config.yaml
num_hidden_layers: 18
hidden_size: 192
num_attention_heads: 3
num_key_value_heads: 3
head_dim: 64
intermediate_size: 768
vocab_size: 7829
hidden_act: "squared_relu"
norm: "rmsnorm"
norm_place: "pre"
norm_eps: 1e-06
positions: "rope"
rope_theta: 1020.0
rope_fraction: 0.5
qk_norm: true
attn_scale: 0.153
bias: "none"
tie_word_embeddings: false
parallel_block: false
extras: ["some layers without attention", "local attention windows", "gated attention", "value embeddings", "hashed n-gram embeddings", "a smear gate", "an embedding shortcut", "learned residual scales", "skips across layers", "capped logits"]
init: "uniform"
init_std_qkv: 0.0303
init_std_o: 0.0
init_std_up: 0.0303
init_std_down: 0.0
optimizer: "adam_variant"
learning_rate: 0.00255
beta1: 0.9
weight_decay: 0.075
lr_head: 0.00494
warmup_steps: 229
schedule: "wsd"
decay_fraction: 0.299
decay_shape: "sqrt"
final_lr_fraction: 0.0
batch_tokens: 32768
max_seq_len: 1024
doc_mask: true
train_tokens: 204900000
max_steps: 6254
dataset: "wikipedia_en"
Each number is 500 + 50 x the weight over its row's rms, rounded and kept within 0 to 999. Layers, rows and columns count from 0. Numbers have three digits each. The size before them is the row's rms in percent of the matrix's.

# up: layer 5 MLP up, 768x192, rms 0.123, rows 132-200, columns 0-95
# down: layer 5 MLP down (transposed), 768x192, rms 0.117, rows 132-200, columns 0-95
up132 131:503471486424582496448518450481482482616474513456476407513597452550479538559428563500549509488482614501490449488487592496506506482545521486550452442460497401555570570574420523548531409528422500505517563442480531517588588503410490528496445467577478432482515529488469584484513566516485408481
down132 125:515517522536571540541522496503481503583511528534523430477628525512501551522542518420512498482533607470448380528505510494510504589541583465509422427486515480498603398455429503509574453496439548526438511490457552480490514574479510501531453584569474422470491524522454554460511512512471451512
up133 105:614523391552470461516517468507496457525480419418547463497499558573599538566481447468489542513456464527481504450414501508485534480509466512495443505419466590574541500520514497444522490448521558489476572496465520548450492432513438547490434549491466541516579489508525516430505449451479423532
down133 107:519535556545468499436550500529546555580427516528487556492504596456539410544499538454461550514436536514565484570466440498511561431517532453523486492559546447545493465565483542402504399432537548399510433513456573537535500610503497520444493499410418468519535499542513472437508575486489487525
up134 107:491505536464559538541468393501425610543524489522462475488537463493505546524571526495490508458501555507481551524542446514526468556501482475561445427585481529495455609507549531532421480469422468470517510540511466512467430406440533449520414476504566440477454541563555545386450547499463635443
down134 102:505529562467514542506490510524381568480532534450494447485612518423571454552474443515504519512513506529460460472514497509512424478505516524574487513489600628517440527555477474413502571453501481404466522477429475517458455505440515507488372503504518489477500584490515491436613551463559479486
up135 092:589550495476500501551513463555506568588508458473363480497469386588543533527450539511481508510514467423537528485616527496543484495503512486518506543589480475454482493535481532518460435547411492521572492589596472545576585535506490591510407425484473523513454530482466568469440405456487509453
down135 091:481514550485548496508523417515529582483599502511521530505534407506506499541514509490462531558439522503401476400517467605562487566544451543449605494496409545462519465494545443470449474518488535426476569548546562530542541518502491506504449465586482478458421475505551547504499428377464504532
up136 091:461568469534553478495465481522534539448484487535456525552473560414480455461410506428524482415464513433598526531521624498416565496331453475519499525453419430514491534528434568511370441480519522493523441461483526517484455467466527522547478467543566565417533511577541439451486500459520556457
down136 094:534489477502558528483465512524560504429444535468482492577519603391560436461503476455475511475486528516519513534423585411391507515544398426455442514543525495482432510473535562528563468469454452473539452474415630434484476445499581476432446526491427531486430511467543448493481520398510475530
up137 108:471426554432441465497454583507458504493487447544480484487450452461619540479555445508575440504442484483540469574504522504479527546428422541552513510476481496460441397516474449450556396524470435548445464471410485582588479561453486442468432494482549523488567475481446470490405505682498611505
down137 116:563514547605441460490502524470431484497524409488505518457510412519554567504530490416542501551519509461487471579551576503513500528453483545564570495500414464550523455479527531468546483513457440495426403465439421629453520473466497599484468502427516518479543554459547442466388484686521519532
up138 091:461595572431515441515664448528498524474513581476544484503444479482517523447581516545547512516488482499523476472554495589460480523538466527475639484513505483583532504482576535538481513486484501435589584519443488591493548468507581428547454541529446484494534467640469491365501450467446498499
down138 091:488493464566553550428405611511517368511571524476548534438458462506470484455499573569570533539560601486459505509421431521424501576538561531460566516517586456446492573447525557521464609540508515436505463463413509468535480425505486565462481571523454544419526464490482417557493540491531465586
up139 097:398446629523581488579547386489368595489465467590538388474438383463524542480536535498567554437496508437511395478499523558475546541547462469587468449554489558419563610492485470418527453516600535474520501488523450542491450547485485568540568483500488446465505532509493604430396477496503497577
down139 098:494573509541431466544542580508514524550521411511481437535374503496513449480575473579481429463474479394496487559376529572668471554552428530508499498562480504401580492553530482446484509448569496521489532513547543452493435453513478550481535440426558509531497463514582584438460479480405533606
up140 099:467548503501527469440528545471453459497539542539587481545529508540334509620464563540466483444631512550425436472420459553526509509453476490486548453561520460482512496597510408485460458519583559522561500420496471490509462578537431465523517435483428440488494415503500557441476424437572443457
down140 098:525494514487477584501581500532542451498515439501514535522502554554520579495546513514527517461575529428495546485472466497596510546506515442528500488416481593521499573425470398539591467529465551402506572510537586456419507561463443375499594428532357484524492547462431536558489495508501567510
up141 094:508528393428490497614516501469492477512509553439518367545453490559430473497477512560561492473546549442527537437505535503512530545476540549583493410486548500579594481571468531586571431493546584465555499430511466557504484440452611538526437513491542521531525440373434454560492528524513563410
down141 093:532493411431532554495564578450566494493383515498466540445439448567460470484461521579448424533523556513487430477494419405474471504461554577447538438478520463552476464496459536518512483612469391533544411478498484506479585505563513480493476575447529497422527479515428453533363455674558514365
up142 087:588538438436518543493489490459498502574439502493465486541463501608479484450463511542566489469475518421581588516604594500463527454492447545504491498452486497448502507501526421471468561527548519445625559508543429535477535496512581442443491513471532501536484642466528487563479406546465573567
down142 090:463496470502489493508429407538479481537510511460495556557458435432409492452527618490514522512499558503465551524453618454488521440513493436417525454567498505482543477537482458523554500574580557495420468526542405517558498411509428445500488511413431550495488491474383431477586429417596558432
up143 103:501531415436472479503444461445542518514529443557494480547504436501549456587412425462480523499460418474526436461533453541490425487532516546555433436547466479526513443487505572477578538482496529443586531483566494589531444502461536531513526475574505568473442377444556584512520474520493495532
down143 108:404467538438449456568460457490561495439483499534579428541431456528532482613528502509592416452461488527463525539525445480586483438466545507513505390398494588588521467533397541461503475510481566462532465563444531466478494447336474426488520552528414451475502451485538544442509478523472581534
up144 101:482404425370533457485441468495533537494496482595468475492520452506464567457409480460538486486506543485566563532503400536513555448508534496549507509446484487507511497530460472486488481482488515560515497520596527527418549570502517480508483456454496585527582467481594520486548582575502475596
down144 101:516428451456495546433483538506548477519538568530459496377582502508498410501481542521529543516380504536528469487557431496597535466552609525553445457465441443447481488509548481512554501479506447578500505430467480508538572510538521440388547575399487466419590484510451535490528583500489452649
up145 102:476591524522396489508510518530473470491531513493573507505538510618526554489524565508477483364540509524491496509501479515538569507531437469570532482586538511552535508527566461515479470446626441524482527563583435461393409521535560497515419525485578511587580543499522489513515486480537574422
down145 101:539510461533520547413441530550555468498572441461507460509557485584615494413556445550484563550508503538470426435512616548544447453663438573574532547504574459487532488457555574549564530455547494527424504470485576478492434503553535469500527500424546472424538520475600473522518559419528521431
up146 084:522536520564585364552439559524491452511478514491462431515472523493494541526464501484521484544605515510540582546514511502510526555561475520583461523529486527502466501553513510534486481538534469416469490489574484508542437512479444502518531477490411440571495487414428550477463530575516458535
down146 094:486494517547463637598523555503543399469557553459543450414538507537438511545487369499461461556595486473500480491552526464524493504536533449550429471471442453530513527467522510450447529475512459472455574570436505464467534524507515484464556512433430529581509569472467501456497469528487453617
up147 099:505487511481523479548431466535473523484539457458489538586432412528466508503465417578576539556483490544484447467540527563482534378521474493484553498496511547560527483425514518522570529438478437435513477465690417576533382560445450491548485441521500511536503529543493517550468479529464541543
down147 103:541446480375500502525472515500567492481506493530570490566490491445462469547607467553551524417499540453496486500518490500491485476520567505417557414531385486516501524567582435475451567512485620584543507459532462558457519478457491445456426504493483429519450550377502469546497466462522533496
up148 105:541478467480506471482424502479535546558470426511559511587515446447480483454528560506550513547480593492603443505537564552507523501605463511551503544459465552545505479524434535575372450463527502419597500448546545564471401514479506504548441509514463556518432481453436398521391477543503576527
down148 105:498518543553537521471469516508457570579457499453470452584543567491475445515482558484480439460477458485588483523541506489480502540540549506613446433563602639606455501464575447524483435522474447471551481476438503513575421615487589559537425531523456567461503552438507420495445480338555559615
up149 099:497460472469393522523577534470410576488455406483509381486460523491467548485462579516408500411536485423571560450588461544504491482469487449505539464579460502483511420574474605485483445510447447449453538587543493508565472557451560435466510479485468575551484553562498489564514404524506470407
down149 100:543506470472514583542592511435394514447488535526379448493560520457510551513414576476490449556582454376606567509562547484379476548597512576460480494462512512487485490475526563447511460554528580511455483557528582440462495554458490485558569515510544411462540557406612519527456502542460519425
up150 084:506532565490547452554543531477520460547415515455487469566475537436416566527552485544473492709382492432493592481524540489488549480496487545489430460497535550525421427487513485565378543510474450477506446430509506540415509463398498494498520549509517488517502540521453484506534445577582507460
down150 087:464561565558408560555434563546496468399557544522334497513588460448423493528505444510520531551411469456436605467409451488425505442487479534504514427432473517467467497591464462461407478449479497505476499418522562420504515540404538514501583496546496464518491542503469454475543528555461446460
up151 108:563540536521422410546458471469415540514485601471543435476469608509518567469486524526500418511523497510552525526556517524512457487556466486469458473507506511478537526534490464464530491453546464450568532612459476519506506536420451430491471406555579507503461582497467514480498475510439589501
down151 109:550566526480455438558516505509439605462539578444525489446483505454436447484469487546494493430502444569461450541559501531454440597529530438473499541569604486488440462434542558473425544521563481531604551555483562448501585480549485530370439444476518527436343499487409399473500507536525462515
up152 092:586563480476516501553511515517453443543457468416404443484534497611466473439490515563533420470502551513529514441560486508487521412485449462601510489520552545514555508532485490447564503480516544392550495441554511555490514590512578585497495571556555536525600596430498540531535422522487501535
down152 092:366457529408560500491517464563449426491508560506411582499482506485484419534596467519549517550498456521488479508467477441459588440491553529498433437467529541661463500488420404508529489463457561485526504518437482523551488492577392477426536519439510507500478478435491474465514498528447451533
up153 092:538560471466465484500510464485493518536431537436469439529592533521492559487495464434556456517457526560543486521480576633395533496559514437486496466534535399567477522477568476432491532532459473457418503589604438557441475435517438471480527461592545480521562591519472492497500515560502478549
down153 093:579510551495586457515500403505425558510555469607417472544509549546464508499481478434468416504493421444585480570453477530612532544578559527387536492444386514563475457559514446496497380537456472487437488487496538499508453494574446523484508494539567489493562459565523512535433529436529461483
up154 113:498500480437522482468500573494493475581429482502443565482496543486470486431381512551529391541472517500586430454631404479499508475592453508466482486500570493456510407542480542548483494491541519459428548433461487511476507569566435576501476397562551461543581371576548512468514511435498529476
down154 107:605516413481555457460509640521522450470532512520503450439553526510595514523466482501506509507437460534509487494538513535421621537591555543598483547519558530510525412519392588448580563535495497563586407472585575516571499517542621527529618527484462434434511455472524433421526526475524500396
up155 099:417493560482558500526500383466442518507495506548457517494463431501453529403481482461573522517442581569550494440507496511467509541559500533414507455553449445521507471517548465604542503481552520509441537535464480552447413641545473478483450494488453548542429497458509506486564455507546496434
down155 097:482516464489449514473455591498515502465424542509532514571564591498506539567474483538362444482495454504512479417441524533524406448433461481460490488596586528422547494504500551465485539501532565477515449494555496504573484447513536505492499600510511368426456511490499469611594562507494494415
up156 106:490479461420472472436483556397521486454459415588518525495446526509430476553394494517474474498598514531475536486530469543447523555585529550486524522406454486492465410529465524411529444406523515492449582455463495555531476541481573584571546492469475472532495423584482673490429510460425491425
down156 107:499528524536425504487514546474481460554499509415575600501501546558396451532544531521452497529522480443455471484483564444503389479512534377497541483443518499484388567476595529457596492466494474478469448492525435473532453450455539541544439476515495582549534617551467540509429575452503455495
up157 103:509477457471474436432506417481390473484496441468509501544508473606394466544460543552516433549483507448472402489536587485531420601502507535503575496597415503543541535385478513544487462405485485434526579513473557512512498490525483500542516430559463513609498625543494516553464488453456574447
down157 096:610504418544471545471489576465411472461582464505538495547505515468484481520532434543373424522476495390533491507611613489533432582484449490523544537569431499478494463454494546506524467495556441505556528481498566455499510489561399486483513525554428506504589628484562505601517540375509527559
up158 099:543519496446508506485422460493454492535504526544471473522462485540546494544388570519543418475502437516500492545474582582626518473510477497418488495475560412544492419491465468551592554457579516463454522584350568508509577523504609535509499476562479480543487433491535447447505468455450553473
down158 102:566556509602510505526504491442494605513538545467503511432545453507492452454498503479466545481518526482501478566417551419534531588495541552463599540472441520541462535436532535530493457537564475476483502533488484496410497562547599501444537447646490525564392586506521508474502413507604531554
up159 097:552515424418416540474412546527481465519426439498454429484501422549402508539425490568496521541483558398476485515513494467552530431435467452475475524642524436574556430556461423562412520483532461532584489472522451530515522485495482479487540416502562556485528482600519550519496400512506541438
down159 097:483412506390544523542501447543528517507455426551590452527559511550510491493619548489434487422511539468423441469569446459472507413576565512469544421448496571512556534466536513475487503381460488472398524534495535600473465358539497574499410464484509441480503531544528513556564444486466504487
up160 103:528480440501437535416438596496560395535430558594441490497569517562514540492434545442477478565404550453556542464467440483503470473478429514430541563592500446469625464576444479527492516463450427545467469502498525527509545497531531597540501529485479614559489472489431580504536343518498456471
down160 099:526497520493477470500519496466434475517419387474571516440429446567498467515473474571409525469511481465570474498583444428578437453547499573485527492464476511506550500524535494512436471528537472440513516426565533517540505456554483449422582589509437446520466542508510458383518456534461506502
up161 100:562443421488516482429552487493453512514544518489466500594559428384454522406461480537482453385502507490565530447600491480488564548620495557518572488517477523539588498456481460607460470454478548490402443523458533499544563437515487516536533505560433429527514522476629617485575511487504483475
down161 098:435506387409568514473554491392517531535490536445585429500575475565413433445515615530408478477448466432540557538529514529491495527520590541517515418530507481518380576429584438457501491527520552534530472554502466468515505531343590519579482442533479487532483556416531502522549505473528503486
up162 100:521459517403407430543514477516529584524555461459543508569556398651496444376502549462456487463443611457527534508519527509470563474504483497516566510482498504518568436509466508500485569420458539450591433519498551529425500442477483462537436439413430588552579351467458568488506399486494502476
down162 099:488454519481488486511532533490542577454491545433513489561517502593487493471498475482456509391473534538449575419575545560579539551555457544518605467485509497441482512529413631525505466385500564431414457486476571476444480471583526394544415530405434474505502519490470601535567418471581469491
up163 106:555483572524547452489532506515479518613475446477456532508428586467502466502519522484503486511557511467506539517603437519577498490439500437490498486445486464437398504417528578478472505480508487400385462555470546515568497444423531497422478450498525508501523471529604529458532465450455506490
down163 106:509527552583536530533506450535488554536453556409511494640586528492425608429507461496475456432459513509502557532470462477546492463520612488565498435538490380491533572423573535589447529404505455574490472429488494513535487500555565530493355415444465497515464471463490524428543512543483621433
up164 095:534554480552461514493403472460504439503496489541558501558583555618550561466470494431519470527498569600530443446424558536499558564505452431509524539504541455451550593531573534527527457456541492475542473460496490418465474494475547498525465455446573487500526517387492514516450417451502445465
down164 096:530460484489525487499547462579562493561521473417478452537473594475488532400512520499443558512425437492470544464465554504500411537522517488532525478506561478454462444463451529510584579438526450553516471553463586464569513546471557519561542527503496496446416446524526474517464559535520422420
up165 092:587524524512491512482506496420513452486531517495639443463581583473482479566514479524458408516498494546498590407498502529541490416597470534450505500411496384472557554610564441573468498524560497472587491537411440491561546455462478491547535484498578469522559581558444546389404458484444455497
down165 090:463398579461482500464596438548553569472468553534483490464524498480541462470451540495490497508398382527448451504512534474515516435448534499452524505496494517560478399541449561541520485490518560480518457540476548514512477560463531495612497474483578546450470456575517457423514436478537481546
up166 093:595519439546548502506479467489575492496474467546493470496526483561495540517498450404464475624452491369493505454542482508418482510424495533453413489457439647483520466539616569442422474490407476503473435475516532567575568520528590612539535440570523605537437519448540487474586454477554481538
down166 093:545523523627532483551439456505526475482467452455471402497468480495479497541551500581511516465564482614565492446334539490485468511523518356573507566397510514418443523404458513416532559538501480487536484517498575533495572529532468481474479469551548514506432521496397424382474560507511531456
up167 100:574454460429446458484504508449490534501499493438569416485564506551401533523484508447434427456518522522523592494517514510555516471562429529474535394466451497512554512456496585530549417464419527468573553577466543545494515448472541583530383515502594420500473541541473523407507517441484419479
down167 097:584465512409542485474636440458452639489414459522587453541375532570474484426606511441519521559456522523492504503445500514431520549513479465482471545509522446501517488532503548532370521457469490497556508558472484469489603517448524445519595441434470520530494546527519534463532595482531481538
up168 112:528480486536559456445367486538553536412382374444536458533409490442468529596577464495499471532504435429535534398502530545460508505487418527517377512451513544597599479584454475480546478554501485480452474500412473534588487515490493532437427475504477515559468503526475531385505539539444518517
down168 120:512514457509509471519453450552479479517532403525448537502566427516457493566423471585500505542531472500484526454581489432607498485552459506531480563518456532498582528461438502411459559419479468467540530516555549495521484452480591462491526580499517403492592592630544442493525442480481560490
up169 098:440459549501504461503566406500535616502445531530505560601482503523481434467489409406498464479526552502503512563648526483454529376429533498585429515411491583438550609524520535458494472522564479512377542433539497553467538489391490558414525488466442551508509423498500507437438537400508509438
down169 096:511439498485527567499517522478503566473420531456560544599525621534481520487531481396461474537406467559461450562571557553525539415500511378516513482477482516498573613598500516491453431483481523502439428457541472528382517459532506542453495486470449500509526516550498570490491550527584529467
up170 093:482474513557487457539466521503375563426525465461595525484540445474533543447552607492553461526484468541556539492479485449483537501445483456513403502473477501491557480551473474577416439481519529461441540423591488554466449438422452492485434377492542519492476496493586411441487529575468572511
down170 096:478569570580519487576530519571499576401571475475549426597547496491557456513477517462420472565506466504531452504555453519486414624490551499473411541524531630473527500524587486556442466463504446459420497536508559514469479480484486456625454472526503506450427579416546509472514503468566514460
up171 116:525478506592550479515451430477470442490435642461526434511399473536511541468555562498642509483474496440531464528503392536499463488472496574539426458487451414416517462438542496481522518561480505528487497539395496482486482574414530453480505505533600484496463534464473516490451473449496538426
down171 114:494513540509413525507547497511467538414466568445445501569469526502503412535465439465574571542459504500517554563471466427516472503428600458621457446504452428382487499444484611503553494499443422463427471541538494433497502510447512531415445591515518499475544519471440527537462492382463477419
up172 090:555541506595494510559502493487516418544560547506569457559546603495501509527488543487561501589458530499455483557529481528518493426537429502411466484450449524458494503609455463525415617679491428541416454527524451459512518395610491536467531486537502410483526507556483515539550413407401504524
down172 093:561432492544524570444568436528573539627474564485571482526537489478536590471513506392484518441547450594399489529564536549570556516489536482478543463427393566445574462474496489544509470585473574530527416521576471470608490479573553524531498542430511430482509513518434495482513562501548445494
up173 095:465536469477523486478440511473459416513506584461577558573507516427538483510440481468505570509545555493466382558479512542515607465544469569490510494465508512411455500588570568570511498470496542503446584471434462520590630528524437504444580443440494484539588445524498509521476479587464581523
down173 095:531456471605492532474386570515548407505489488466536642527472418515508421459616448408458449512443561511449444510545516401480586539539514508451400509452469505439488483538549525524486502540460496512455561572563420489513579524498489497526533421473538526465559446488494522581468476485490516523
up174 103:532437478521427472488505462398547505509465480540479542517496512490438603375528506508530463430557503529441433505550544501500553457479480506496456521517522516516482457381443454567460460465454505557484458466557488478520408517566551542529426456520478491464524414452434455522537542488496543490
down174 109:446583570604429485637558437524498539495447491581501498415450525530467511498487482594546572493461545510432400493590491572460533534477578562535402560551568440446482498581454580544556568496539526458575437422494515422615495511479485488552430475494473611410515473461513417440525534553578519561
up175 092:552421579410514507622539354494469695447500491473447486517544420413467498453488538465583444518509482592519482558543526554513481543527497478416491464465505505467568487500525411440487537459472543490480562604527476519530473560489416391483415488471514507523498432574462533516506534498522461488
down175 089:524540467453574442437480560484538625458455536537521524445467583493483459552466436516469524491485552448516525455539519440522511487443474584446539485486457479490426473511469496461470477561508467509530493494541429434570550425536464533488537497493507510512490479518511503529450546495480456580
up176 081:610543431423603494497505451427498479531480533428571469470538396494470583392539435447438502560463510509531440408455559550421472532509524533548553478464462498452618594472470551486507508471550560518463484497488479481425512441523521592517526493491561566523449584507458488505500418521509484480
down176 085:514456612516495563518449536558476553467522473516455456501559453371460519465567481461381526554498466411521431508567501568605540456523513520457514526526468502580497445519428507602549542499520482508523447420510510486546445427504536489422509524357526477508517479544472444527471458487593501487
up177 093:484464498504519476511507519494493469488496506462528513527441443462566498539533480516515527512469458527549519382497447458493561523561484521529407476533510524530522505391559458572474434473578439502538499438458518518501517556517492452573445452561469579495568517486491499520534394535524586441
down177 095:483526477507517521452477419465495539530458522510536512488529495470557428518465501547573513570536514525489402468398569523542472445502419521530467527497578383417477438494439480547481541544441449558496466428497537431366481421515527618445604473459417472441542452530498413484420437521463529542
up178 091:499503445354485446469503436471488544454421598421481415551419458427493523474561629460619539481498517491566501455486506504503540439456479519428480467581564524471507506520555461422508455514492434514602572433508461527522490471464439463519389467501455461525543540461477504517397474546500533518
down178 095:545469394519592495417395509489578543451529489470600506478551447409488370587504562538470499530499511511579511580517592447528464538485543492468394596532475392460491548423481490437472569508474479531539554442486540460436502443469447536480422575452500532511525535369507407515431543555562484544
up179 090:490497494530505540393487536468554484461459488514516550514529463505431486569512510474466550489450505484510534452571446507466472462433417459456477529445431492562483446452454491515468464490480430487350517495522489535592582517510400526449569505428385559456466498532527519417588465482552509457
down179 092:479563549532471484559493384529503549524525489519452529573467595471429493576456463489496494487514440551644525588609564558437508461524547504491546501531503433400405533515514431436451542508491409479544496386482387488475477482541491526593520462479501475535484433453540473543537596507550522418
up180 096:416573464550562512507450532430539499551525576413448494553504569478593522464465452449539543537484512516554624441464447476493500500497510510484451508597479483443491561421384459458609544507562543479463493507487514575492479536450521557534506489469478421531539509446552522515439498505519548409
down180 102:489520465535482486483397450540512421539510552480480540489472505569475469471575557608626525482449520558524433473443582495543444448516447434452444484483605465507471447498453438421501539540485564534486582487486451576430442549544390498474575477556464610533570424560472388445516419501486434494
up181 105:514529492514502504466464494467465460492518492498515409496491473502539513478558484415530448551509564446570492472550448560452457601340473530521502464544402511636514488528600473533506452426558343410412508586402516553511522522480492490506432490492563565521391477386494540517457504477458452454
down181 109:533569534495490510539525429549450493461491487471582404483576498453472500520635475499555430489465495508532454416523409577471433542479460459466484496494573446619449456433566540632549584515539515497563504562487502516521582566524488445466410447524503486427433419490509496533561536498576520431
up182 115:538530527551446523494524455461511469464461453546520543437509491513483450468535542443409505492412510517468491554600483534446516477501559491357542403542457425542563445527532341558528454398479401514533563424530477590459473504488495546482590452466526513534454514605550541518461489447463519443
down182 109:505492526529594482504546413471469485482500549585540537458535507513554536559500549370373511470494499606491509472581498545492496544547603481526548471484466501447466511557471476488579474527486399491521554508554517658540521484465612555470545420403482457499523554591550538621518475579476587501
up183 112:522527513487407448459503429533479586509424399493483455498602592482495492514535463560502462589479493524545498551508441444519578468592512475422519490556464501461585453510550476549510459545420574451427529445537471536510486400458530499591528523478445498477543590580497480388502471492626489518
down183 106:517514527577479476402483513536559514564456499514504491518593567407542511522546393579456544643531505468555542516492416425461365473550548558432463503529492450482545438426570548589581490549397555527506514488557510522482452468515582539487505504486497470441490511501480443502474527542588538485
up184 108:566498503543491451509495427472453509462463621567361412452461503524422425532500485539448495484548483377493499496513522541509483524631453463421551500447452391458556412496576565468421436411515474454511512470477543536466453467570419512503448516487447514521457426508532469525519427462491516455
down184 105:529524545617537583469506518586528447509436533464505477510456492537531435440501451441498491414534554523435506560511432508619525430575474466502550561498434472500516451554577542532469480472563516528457487471540543478487475570447510561438496464462452526457558444370543433492542450493474425479
up185 097:478504499557490485476512471437539530498559457440558472440533523532539464486550473370478414542534594470544514493513496550451535583400465448457407405516450462488518505538473503472471535512529411519433518418500448532490484459443507538526436378471601614527466502402502552491444506434521426512
down185 100:492557480534448515474454476469477480486544484464575389444549498499556419524563454420478449520434551535593412395450538529498430615497512416529444527483590534515473512457471483507456588477511519473486473474400505560508565566501497489485395445495460529427511554454488472461473463408584620484
up186 085:535391441466426508434484539500517480492475521553447449552591447517474475535464532459557496495392560530565562435519497543490503566520499478548468549524486490523426490542438445564537472473509497573545511565518565527501560550539524391493495540437520544528478460490542524395585489532551472481
down186 088:473457572495612446567577436397482612455505544488477475443524470519475455615513501543460541510527490406506488511596520574446539431479520515652418471520525507448530495534529587545557448522558452539521514515447391493620545463552496505501517506511486488498548526518469545484535515503429390595
up187 119:582564468461562508469446473434486476556523459622582544478477463455613502473440625502543446579527537510489526452446375503505496512539450591490523485529455573502531499587488580500499465484527506494528551483537463536587509465427523545509578508533513558511528556587480550532452460462439554467
down187 127:455600527599521522518533512506489482537520580557501514433432491516572499457461481500503499492484457502492483562491415517481613455546507455576452528580513481517531548532515600495473497544579447532553424505595494524556567542448558447446465584511512480427486587543493490518441476534459477488
up188 093:472517428427591466421557495504545499502473526487488478449480454591553469518599525569555513409389439376569555471564393487526542412557541499585441428488539476488518556500590507598530453496446446455616475439451516536429563495547507542519562496505522582496543559487517491574566436538471544585
down188 094:454486457504451551372565620550557459461508512539456579475512488493581531531449508528495511446470451446536553498494370521550502458468553483484484459396516491461505523447480512546511503541511508467513457501490465479578509399585461436478411491425517491405568458475509429503492504519455541457
up189 088:468514503512489500475465513496549477500407493452519474518535565454471430583561529459481454585486510511455466513428544494488490489577439527445483448478464487434433570468424498552480486547417479409474510503465525541451497563483496424438464485526488374484450492509455505554472558473631466422
down189 090:472457509509540565537457418524524509596474452443474608488577498505337492495496471489554456448531550482461442475470561441493465545446445530504475479525553510525558555521510489530547503429593552426400464466538431499518439521525498492499498458477517503641443418500510506523513496476514549488
up190 110:505443487455441434434466468488422486550487429575460489500432449546343509518499461583543493518560463553436424480491458507398497478564502525445514422457481497573524454493515540427482537390512423507524568574432510579486457543422537607469514420511473505577515491590546547558552495452454494505
down190 107:446460582543530347540443547601506426584523559430497599475416575494545447542478507557477530484546530565536410402477458555454531459516488531442521544585536500514472501499492508551529517452616515457451605517502494620495539486467499484473519476388571453491491466491473435554510461531435530502
up191 092:559433515528511503515528435478415558551574438547489470519533471592427558407511477554509498496548514546486425467506489572454624401601424447501463429555468403543548474454518510446469509484513530600518496538483461494460511590518440520512540486503496614487474554432443488592500472428469458442
down191 094:623513500550513502472408651514400501498524340555469537467497498426487560435557511560521496501529487538532487572556505468547598445459459459533503494550524523557506562547494535501539576471552439482500481488457431484465340549548496497429337529538529515464584564505507534546513474558535410484
up192 101:521531523477443458533493581516528481475452486480431454517408426533528498525490461501520477519542449440491533437569448578548492471577438485407532442463435523495569517554450546574466519522455503438446498562549439487585468498526505373470434500574517463579526532545395565428485504488492495484
down192 104:482476547448500511440549458520509560505519464345538580541466511510558538565570559515540526483521525503478512435583496491487484524466475516537440506612494542483518548547485514507497483520429540513488425603503551492513540468533482561551442466561469482524455476427438504515494441577556465572
up193 095:480511460584539494538578489468469448506483464569490420536489491480478535500509442539573471489449613458537541413454442519521565569447461460538568435496383600586578532444492518582515535474592349425431536511487568526557474454567437578509507529550548583516482519441515420404518499474382488428
down193 098:516563520515525547474529562516599537554493579466485406540537609411520399492471548474551442485485578525562508417443421484495449558441483504469505465552492465504483481424494522555448440500526480468538459498499574399491501484456514427541548407547446575452516462475495448522608500504555497471
up194 116:554558433540501495499461497444512505565476479564573455448509495524536555459399496486513463475499446520539465469488391519488558507459443532575554504501493503569598503526484510450481457399559444462556482446621479523544524411555542566484495540455433552478513533500452511471509398472447484441
down194 110:565549434522473528472549582510459460438555554488579516443494585508605477491443449456523488527486489460453498618485443526452516478528519556517535469480494476513503548448551472491508592538470451569564412462494564485436444459477580510529458499440555417428423555456507595547554482465465466520
up195 090:523546428471502517498451527470562501422511428434493511571484470439492484438463514472427485438438466418503548461466545531451479580457533555559462522523446521433456537465465528557539514473491411463560499392543408540509538585458571538534492490489576585532566477497524498565566456529494518450
down195 090:520439474544495548438386572432479457477496490495466627532508527431573530444531493461511486499456430483449501421453570481505459496452503486576397481521459440371529481414530479488517519501528430556499498408518500591527432513494418485394436508434559576436485487424502550586556518475510430474
up196 092:484556522455521471487545491488423463553557555403517469537442622457513564585401562512528491514571509535539477481515489556508484507501516479562391508466487411463470504477495393579564499488529473506500538527475484490544464473461467457431563437636504472537456585589480548449468574603483507517
down196 096:567544516422489535567460457495441508622560510425573524513524593538431389597501462542550445454529497509464572508516498476571540577553591460479461586575510466471504532586487503501478494470544491473475452514435496351530513378459444432499488481547496534454536557551475535489512548412563436511
up197 097:506504517530433464500466463470522444497526597472479446527532467469404481477541590440494461511479494514584471482452546533402547487428459548480477521535469562466502467452488425503500505555519511582488536472531524519550521486442479465495548467466443528447462440555561489493566435395459437446
down197 099:481525517552506483487472513485427436417577539511592578506561500574524484507479474497517468529470500528528478418471560448455549427393446515459467558587474514515519588452591553465540434506530474538382505505510439401447500413551555521479416534433510431424479570571503492544585457453526486481
up198 097:530521441470475500452606598470424415530477547529510409532561493515389502567452530665493475509631473471512511489568555487590480501475453500533493438500467456622511464463553393438529487455508508499538512482511491498491509568491448482512571486495492412543469631490472560471462428489504517520
down198 090:544376442503563458553429587516406460584478487547492534492503589553526589501502526527502470585521476548528580429455524507515547465476386524495424483471583564569488474467518442530585509469447438443434526481520540593439442544509482532481542449617511530549571479534522445513492518501544486530
up199 097:367465496510521486508476451475461500605485474417445565473466401425471545510460611512622488562458449491539524435539570524433498483556460532477549518520452566512468485504509497564494494512508449362459539524581534573517500540453512579564471467565553458532506444521499516488481544495406614514
down199 104:553566467444418587529554522501520493462528405500541527472541533507505422518520399509539489565524427557514538500506498473400513539458457502407433465499558525469554449530535549491443529462427554549478474442489502526516529538463450497554563549615464400488426454472538442446533566458440536545
up200 086:457509449503623449469397461456555538444521445501470500530497463487541495608490518539494480411513412451476419496496537476532483530525477515558418561543554527446440488476584522532409432456436396495490567471501463506576541522481449481475512522475636462551571496516486448446532482528525577506
down200 091:460495574487551519463540456548525548521528477441499544535515541480441532476500496473523434455506615563518516485440514502537573519470516523452482577512524575459518551447437414479455553564557379504553446500504545465507468455603566542550501392486452537470492397446456497412514478501469423556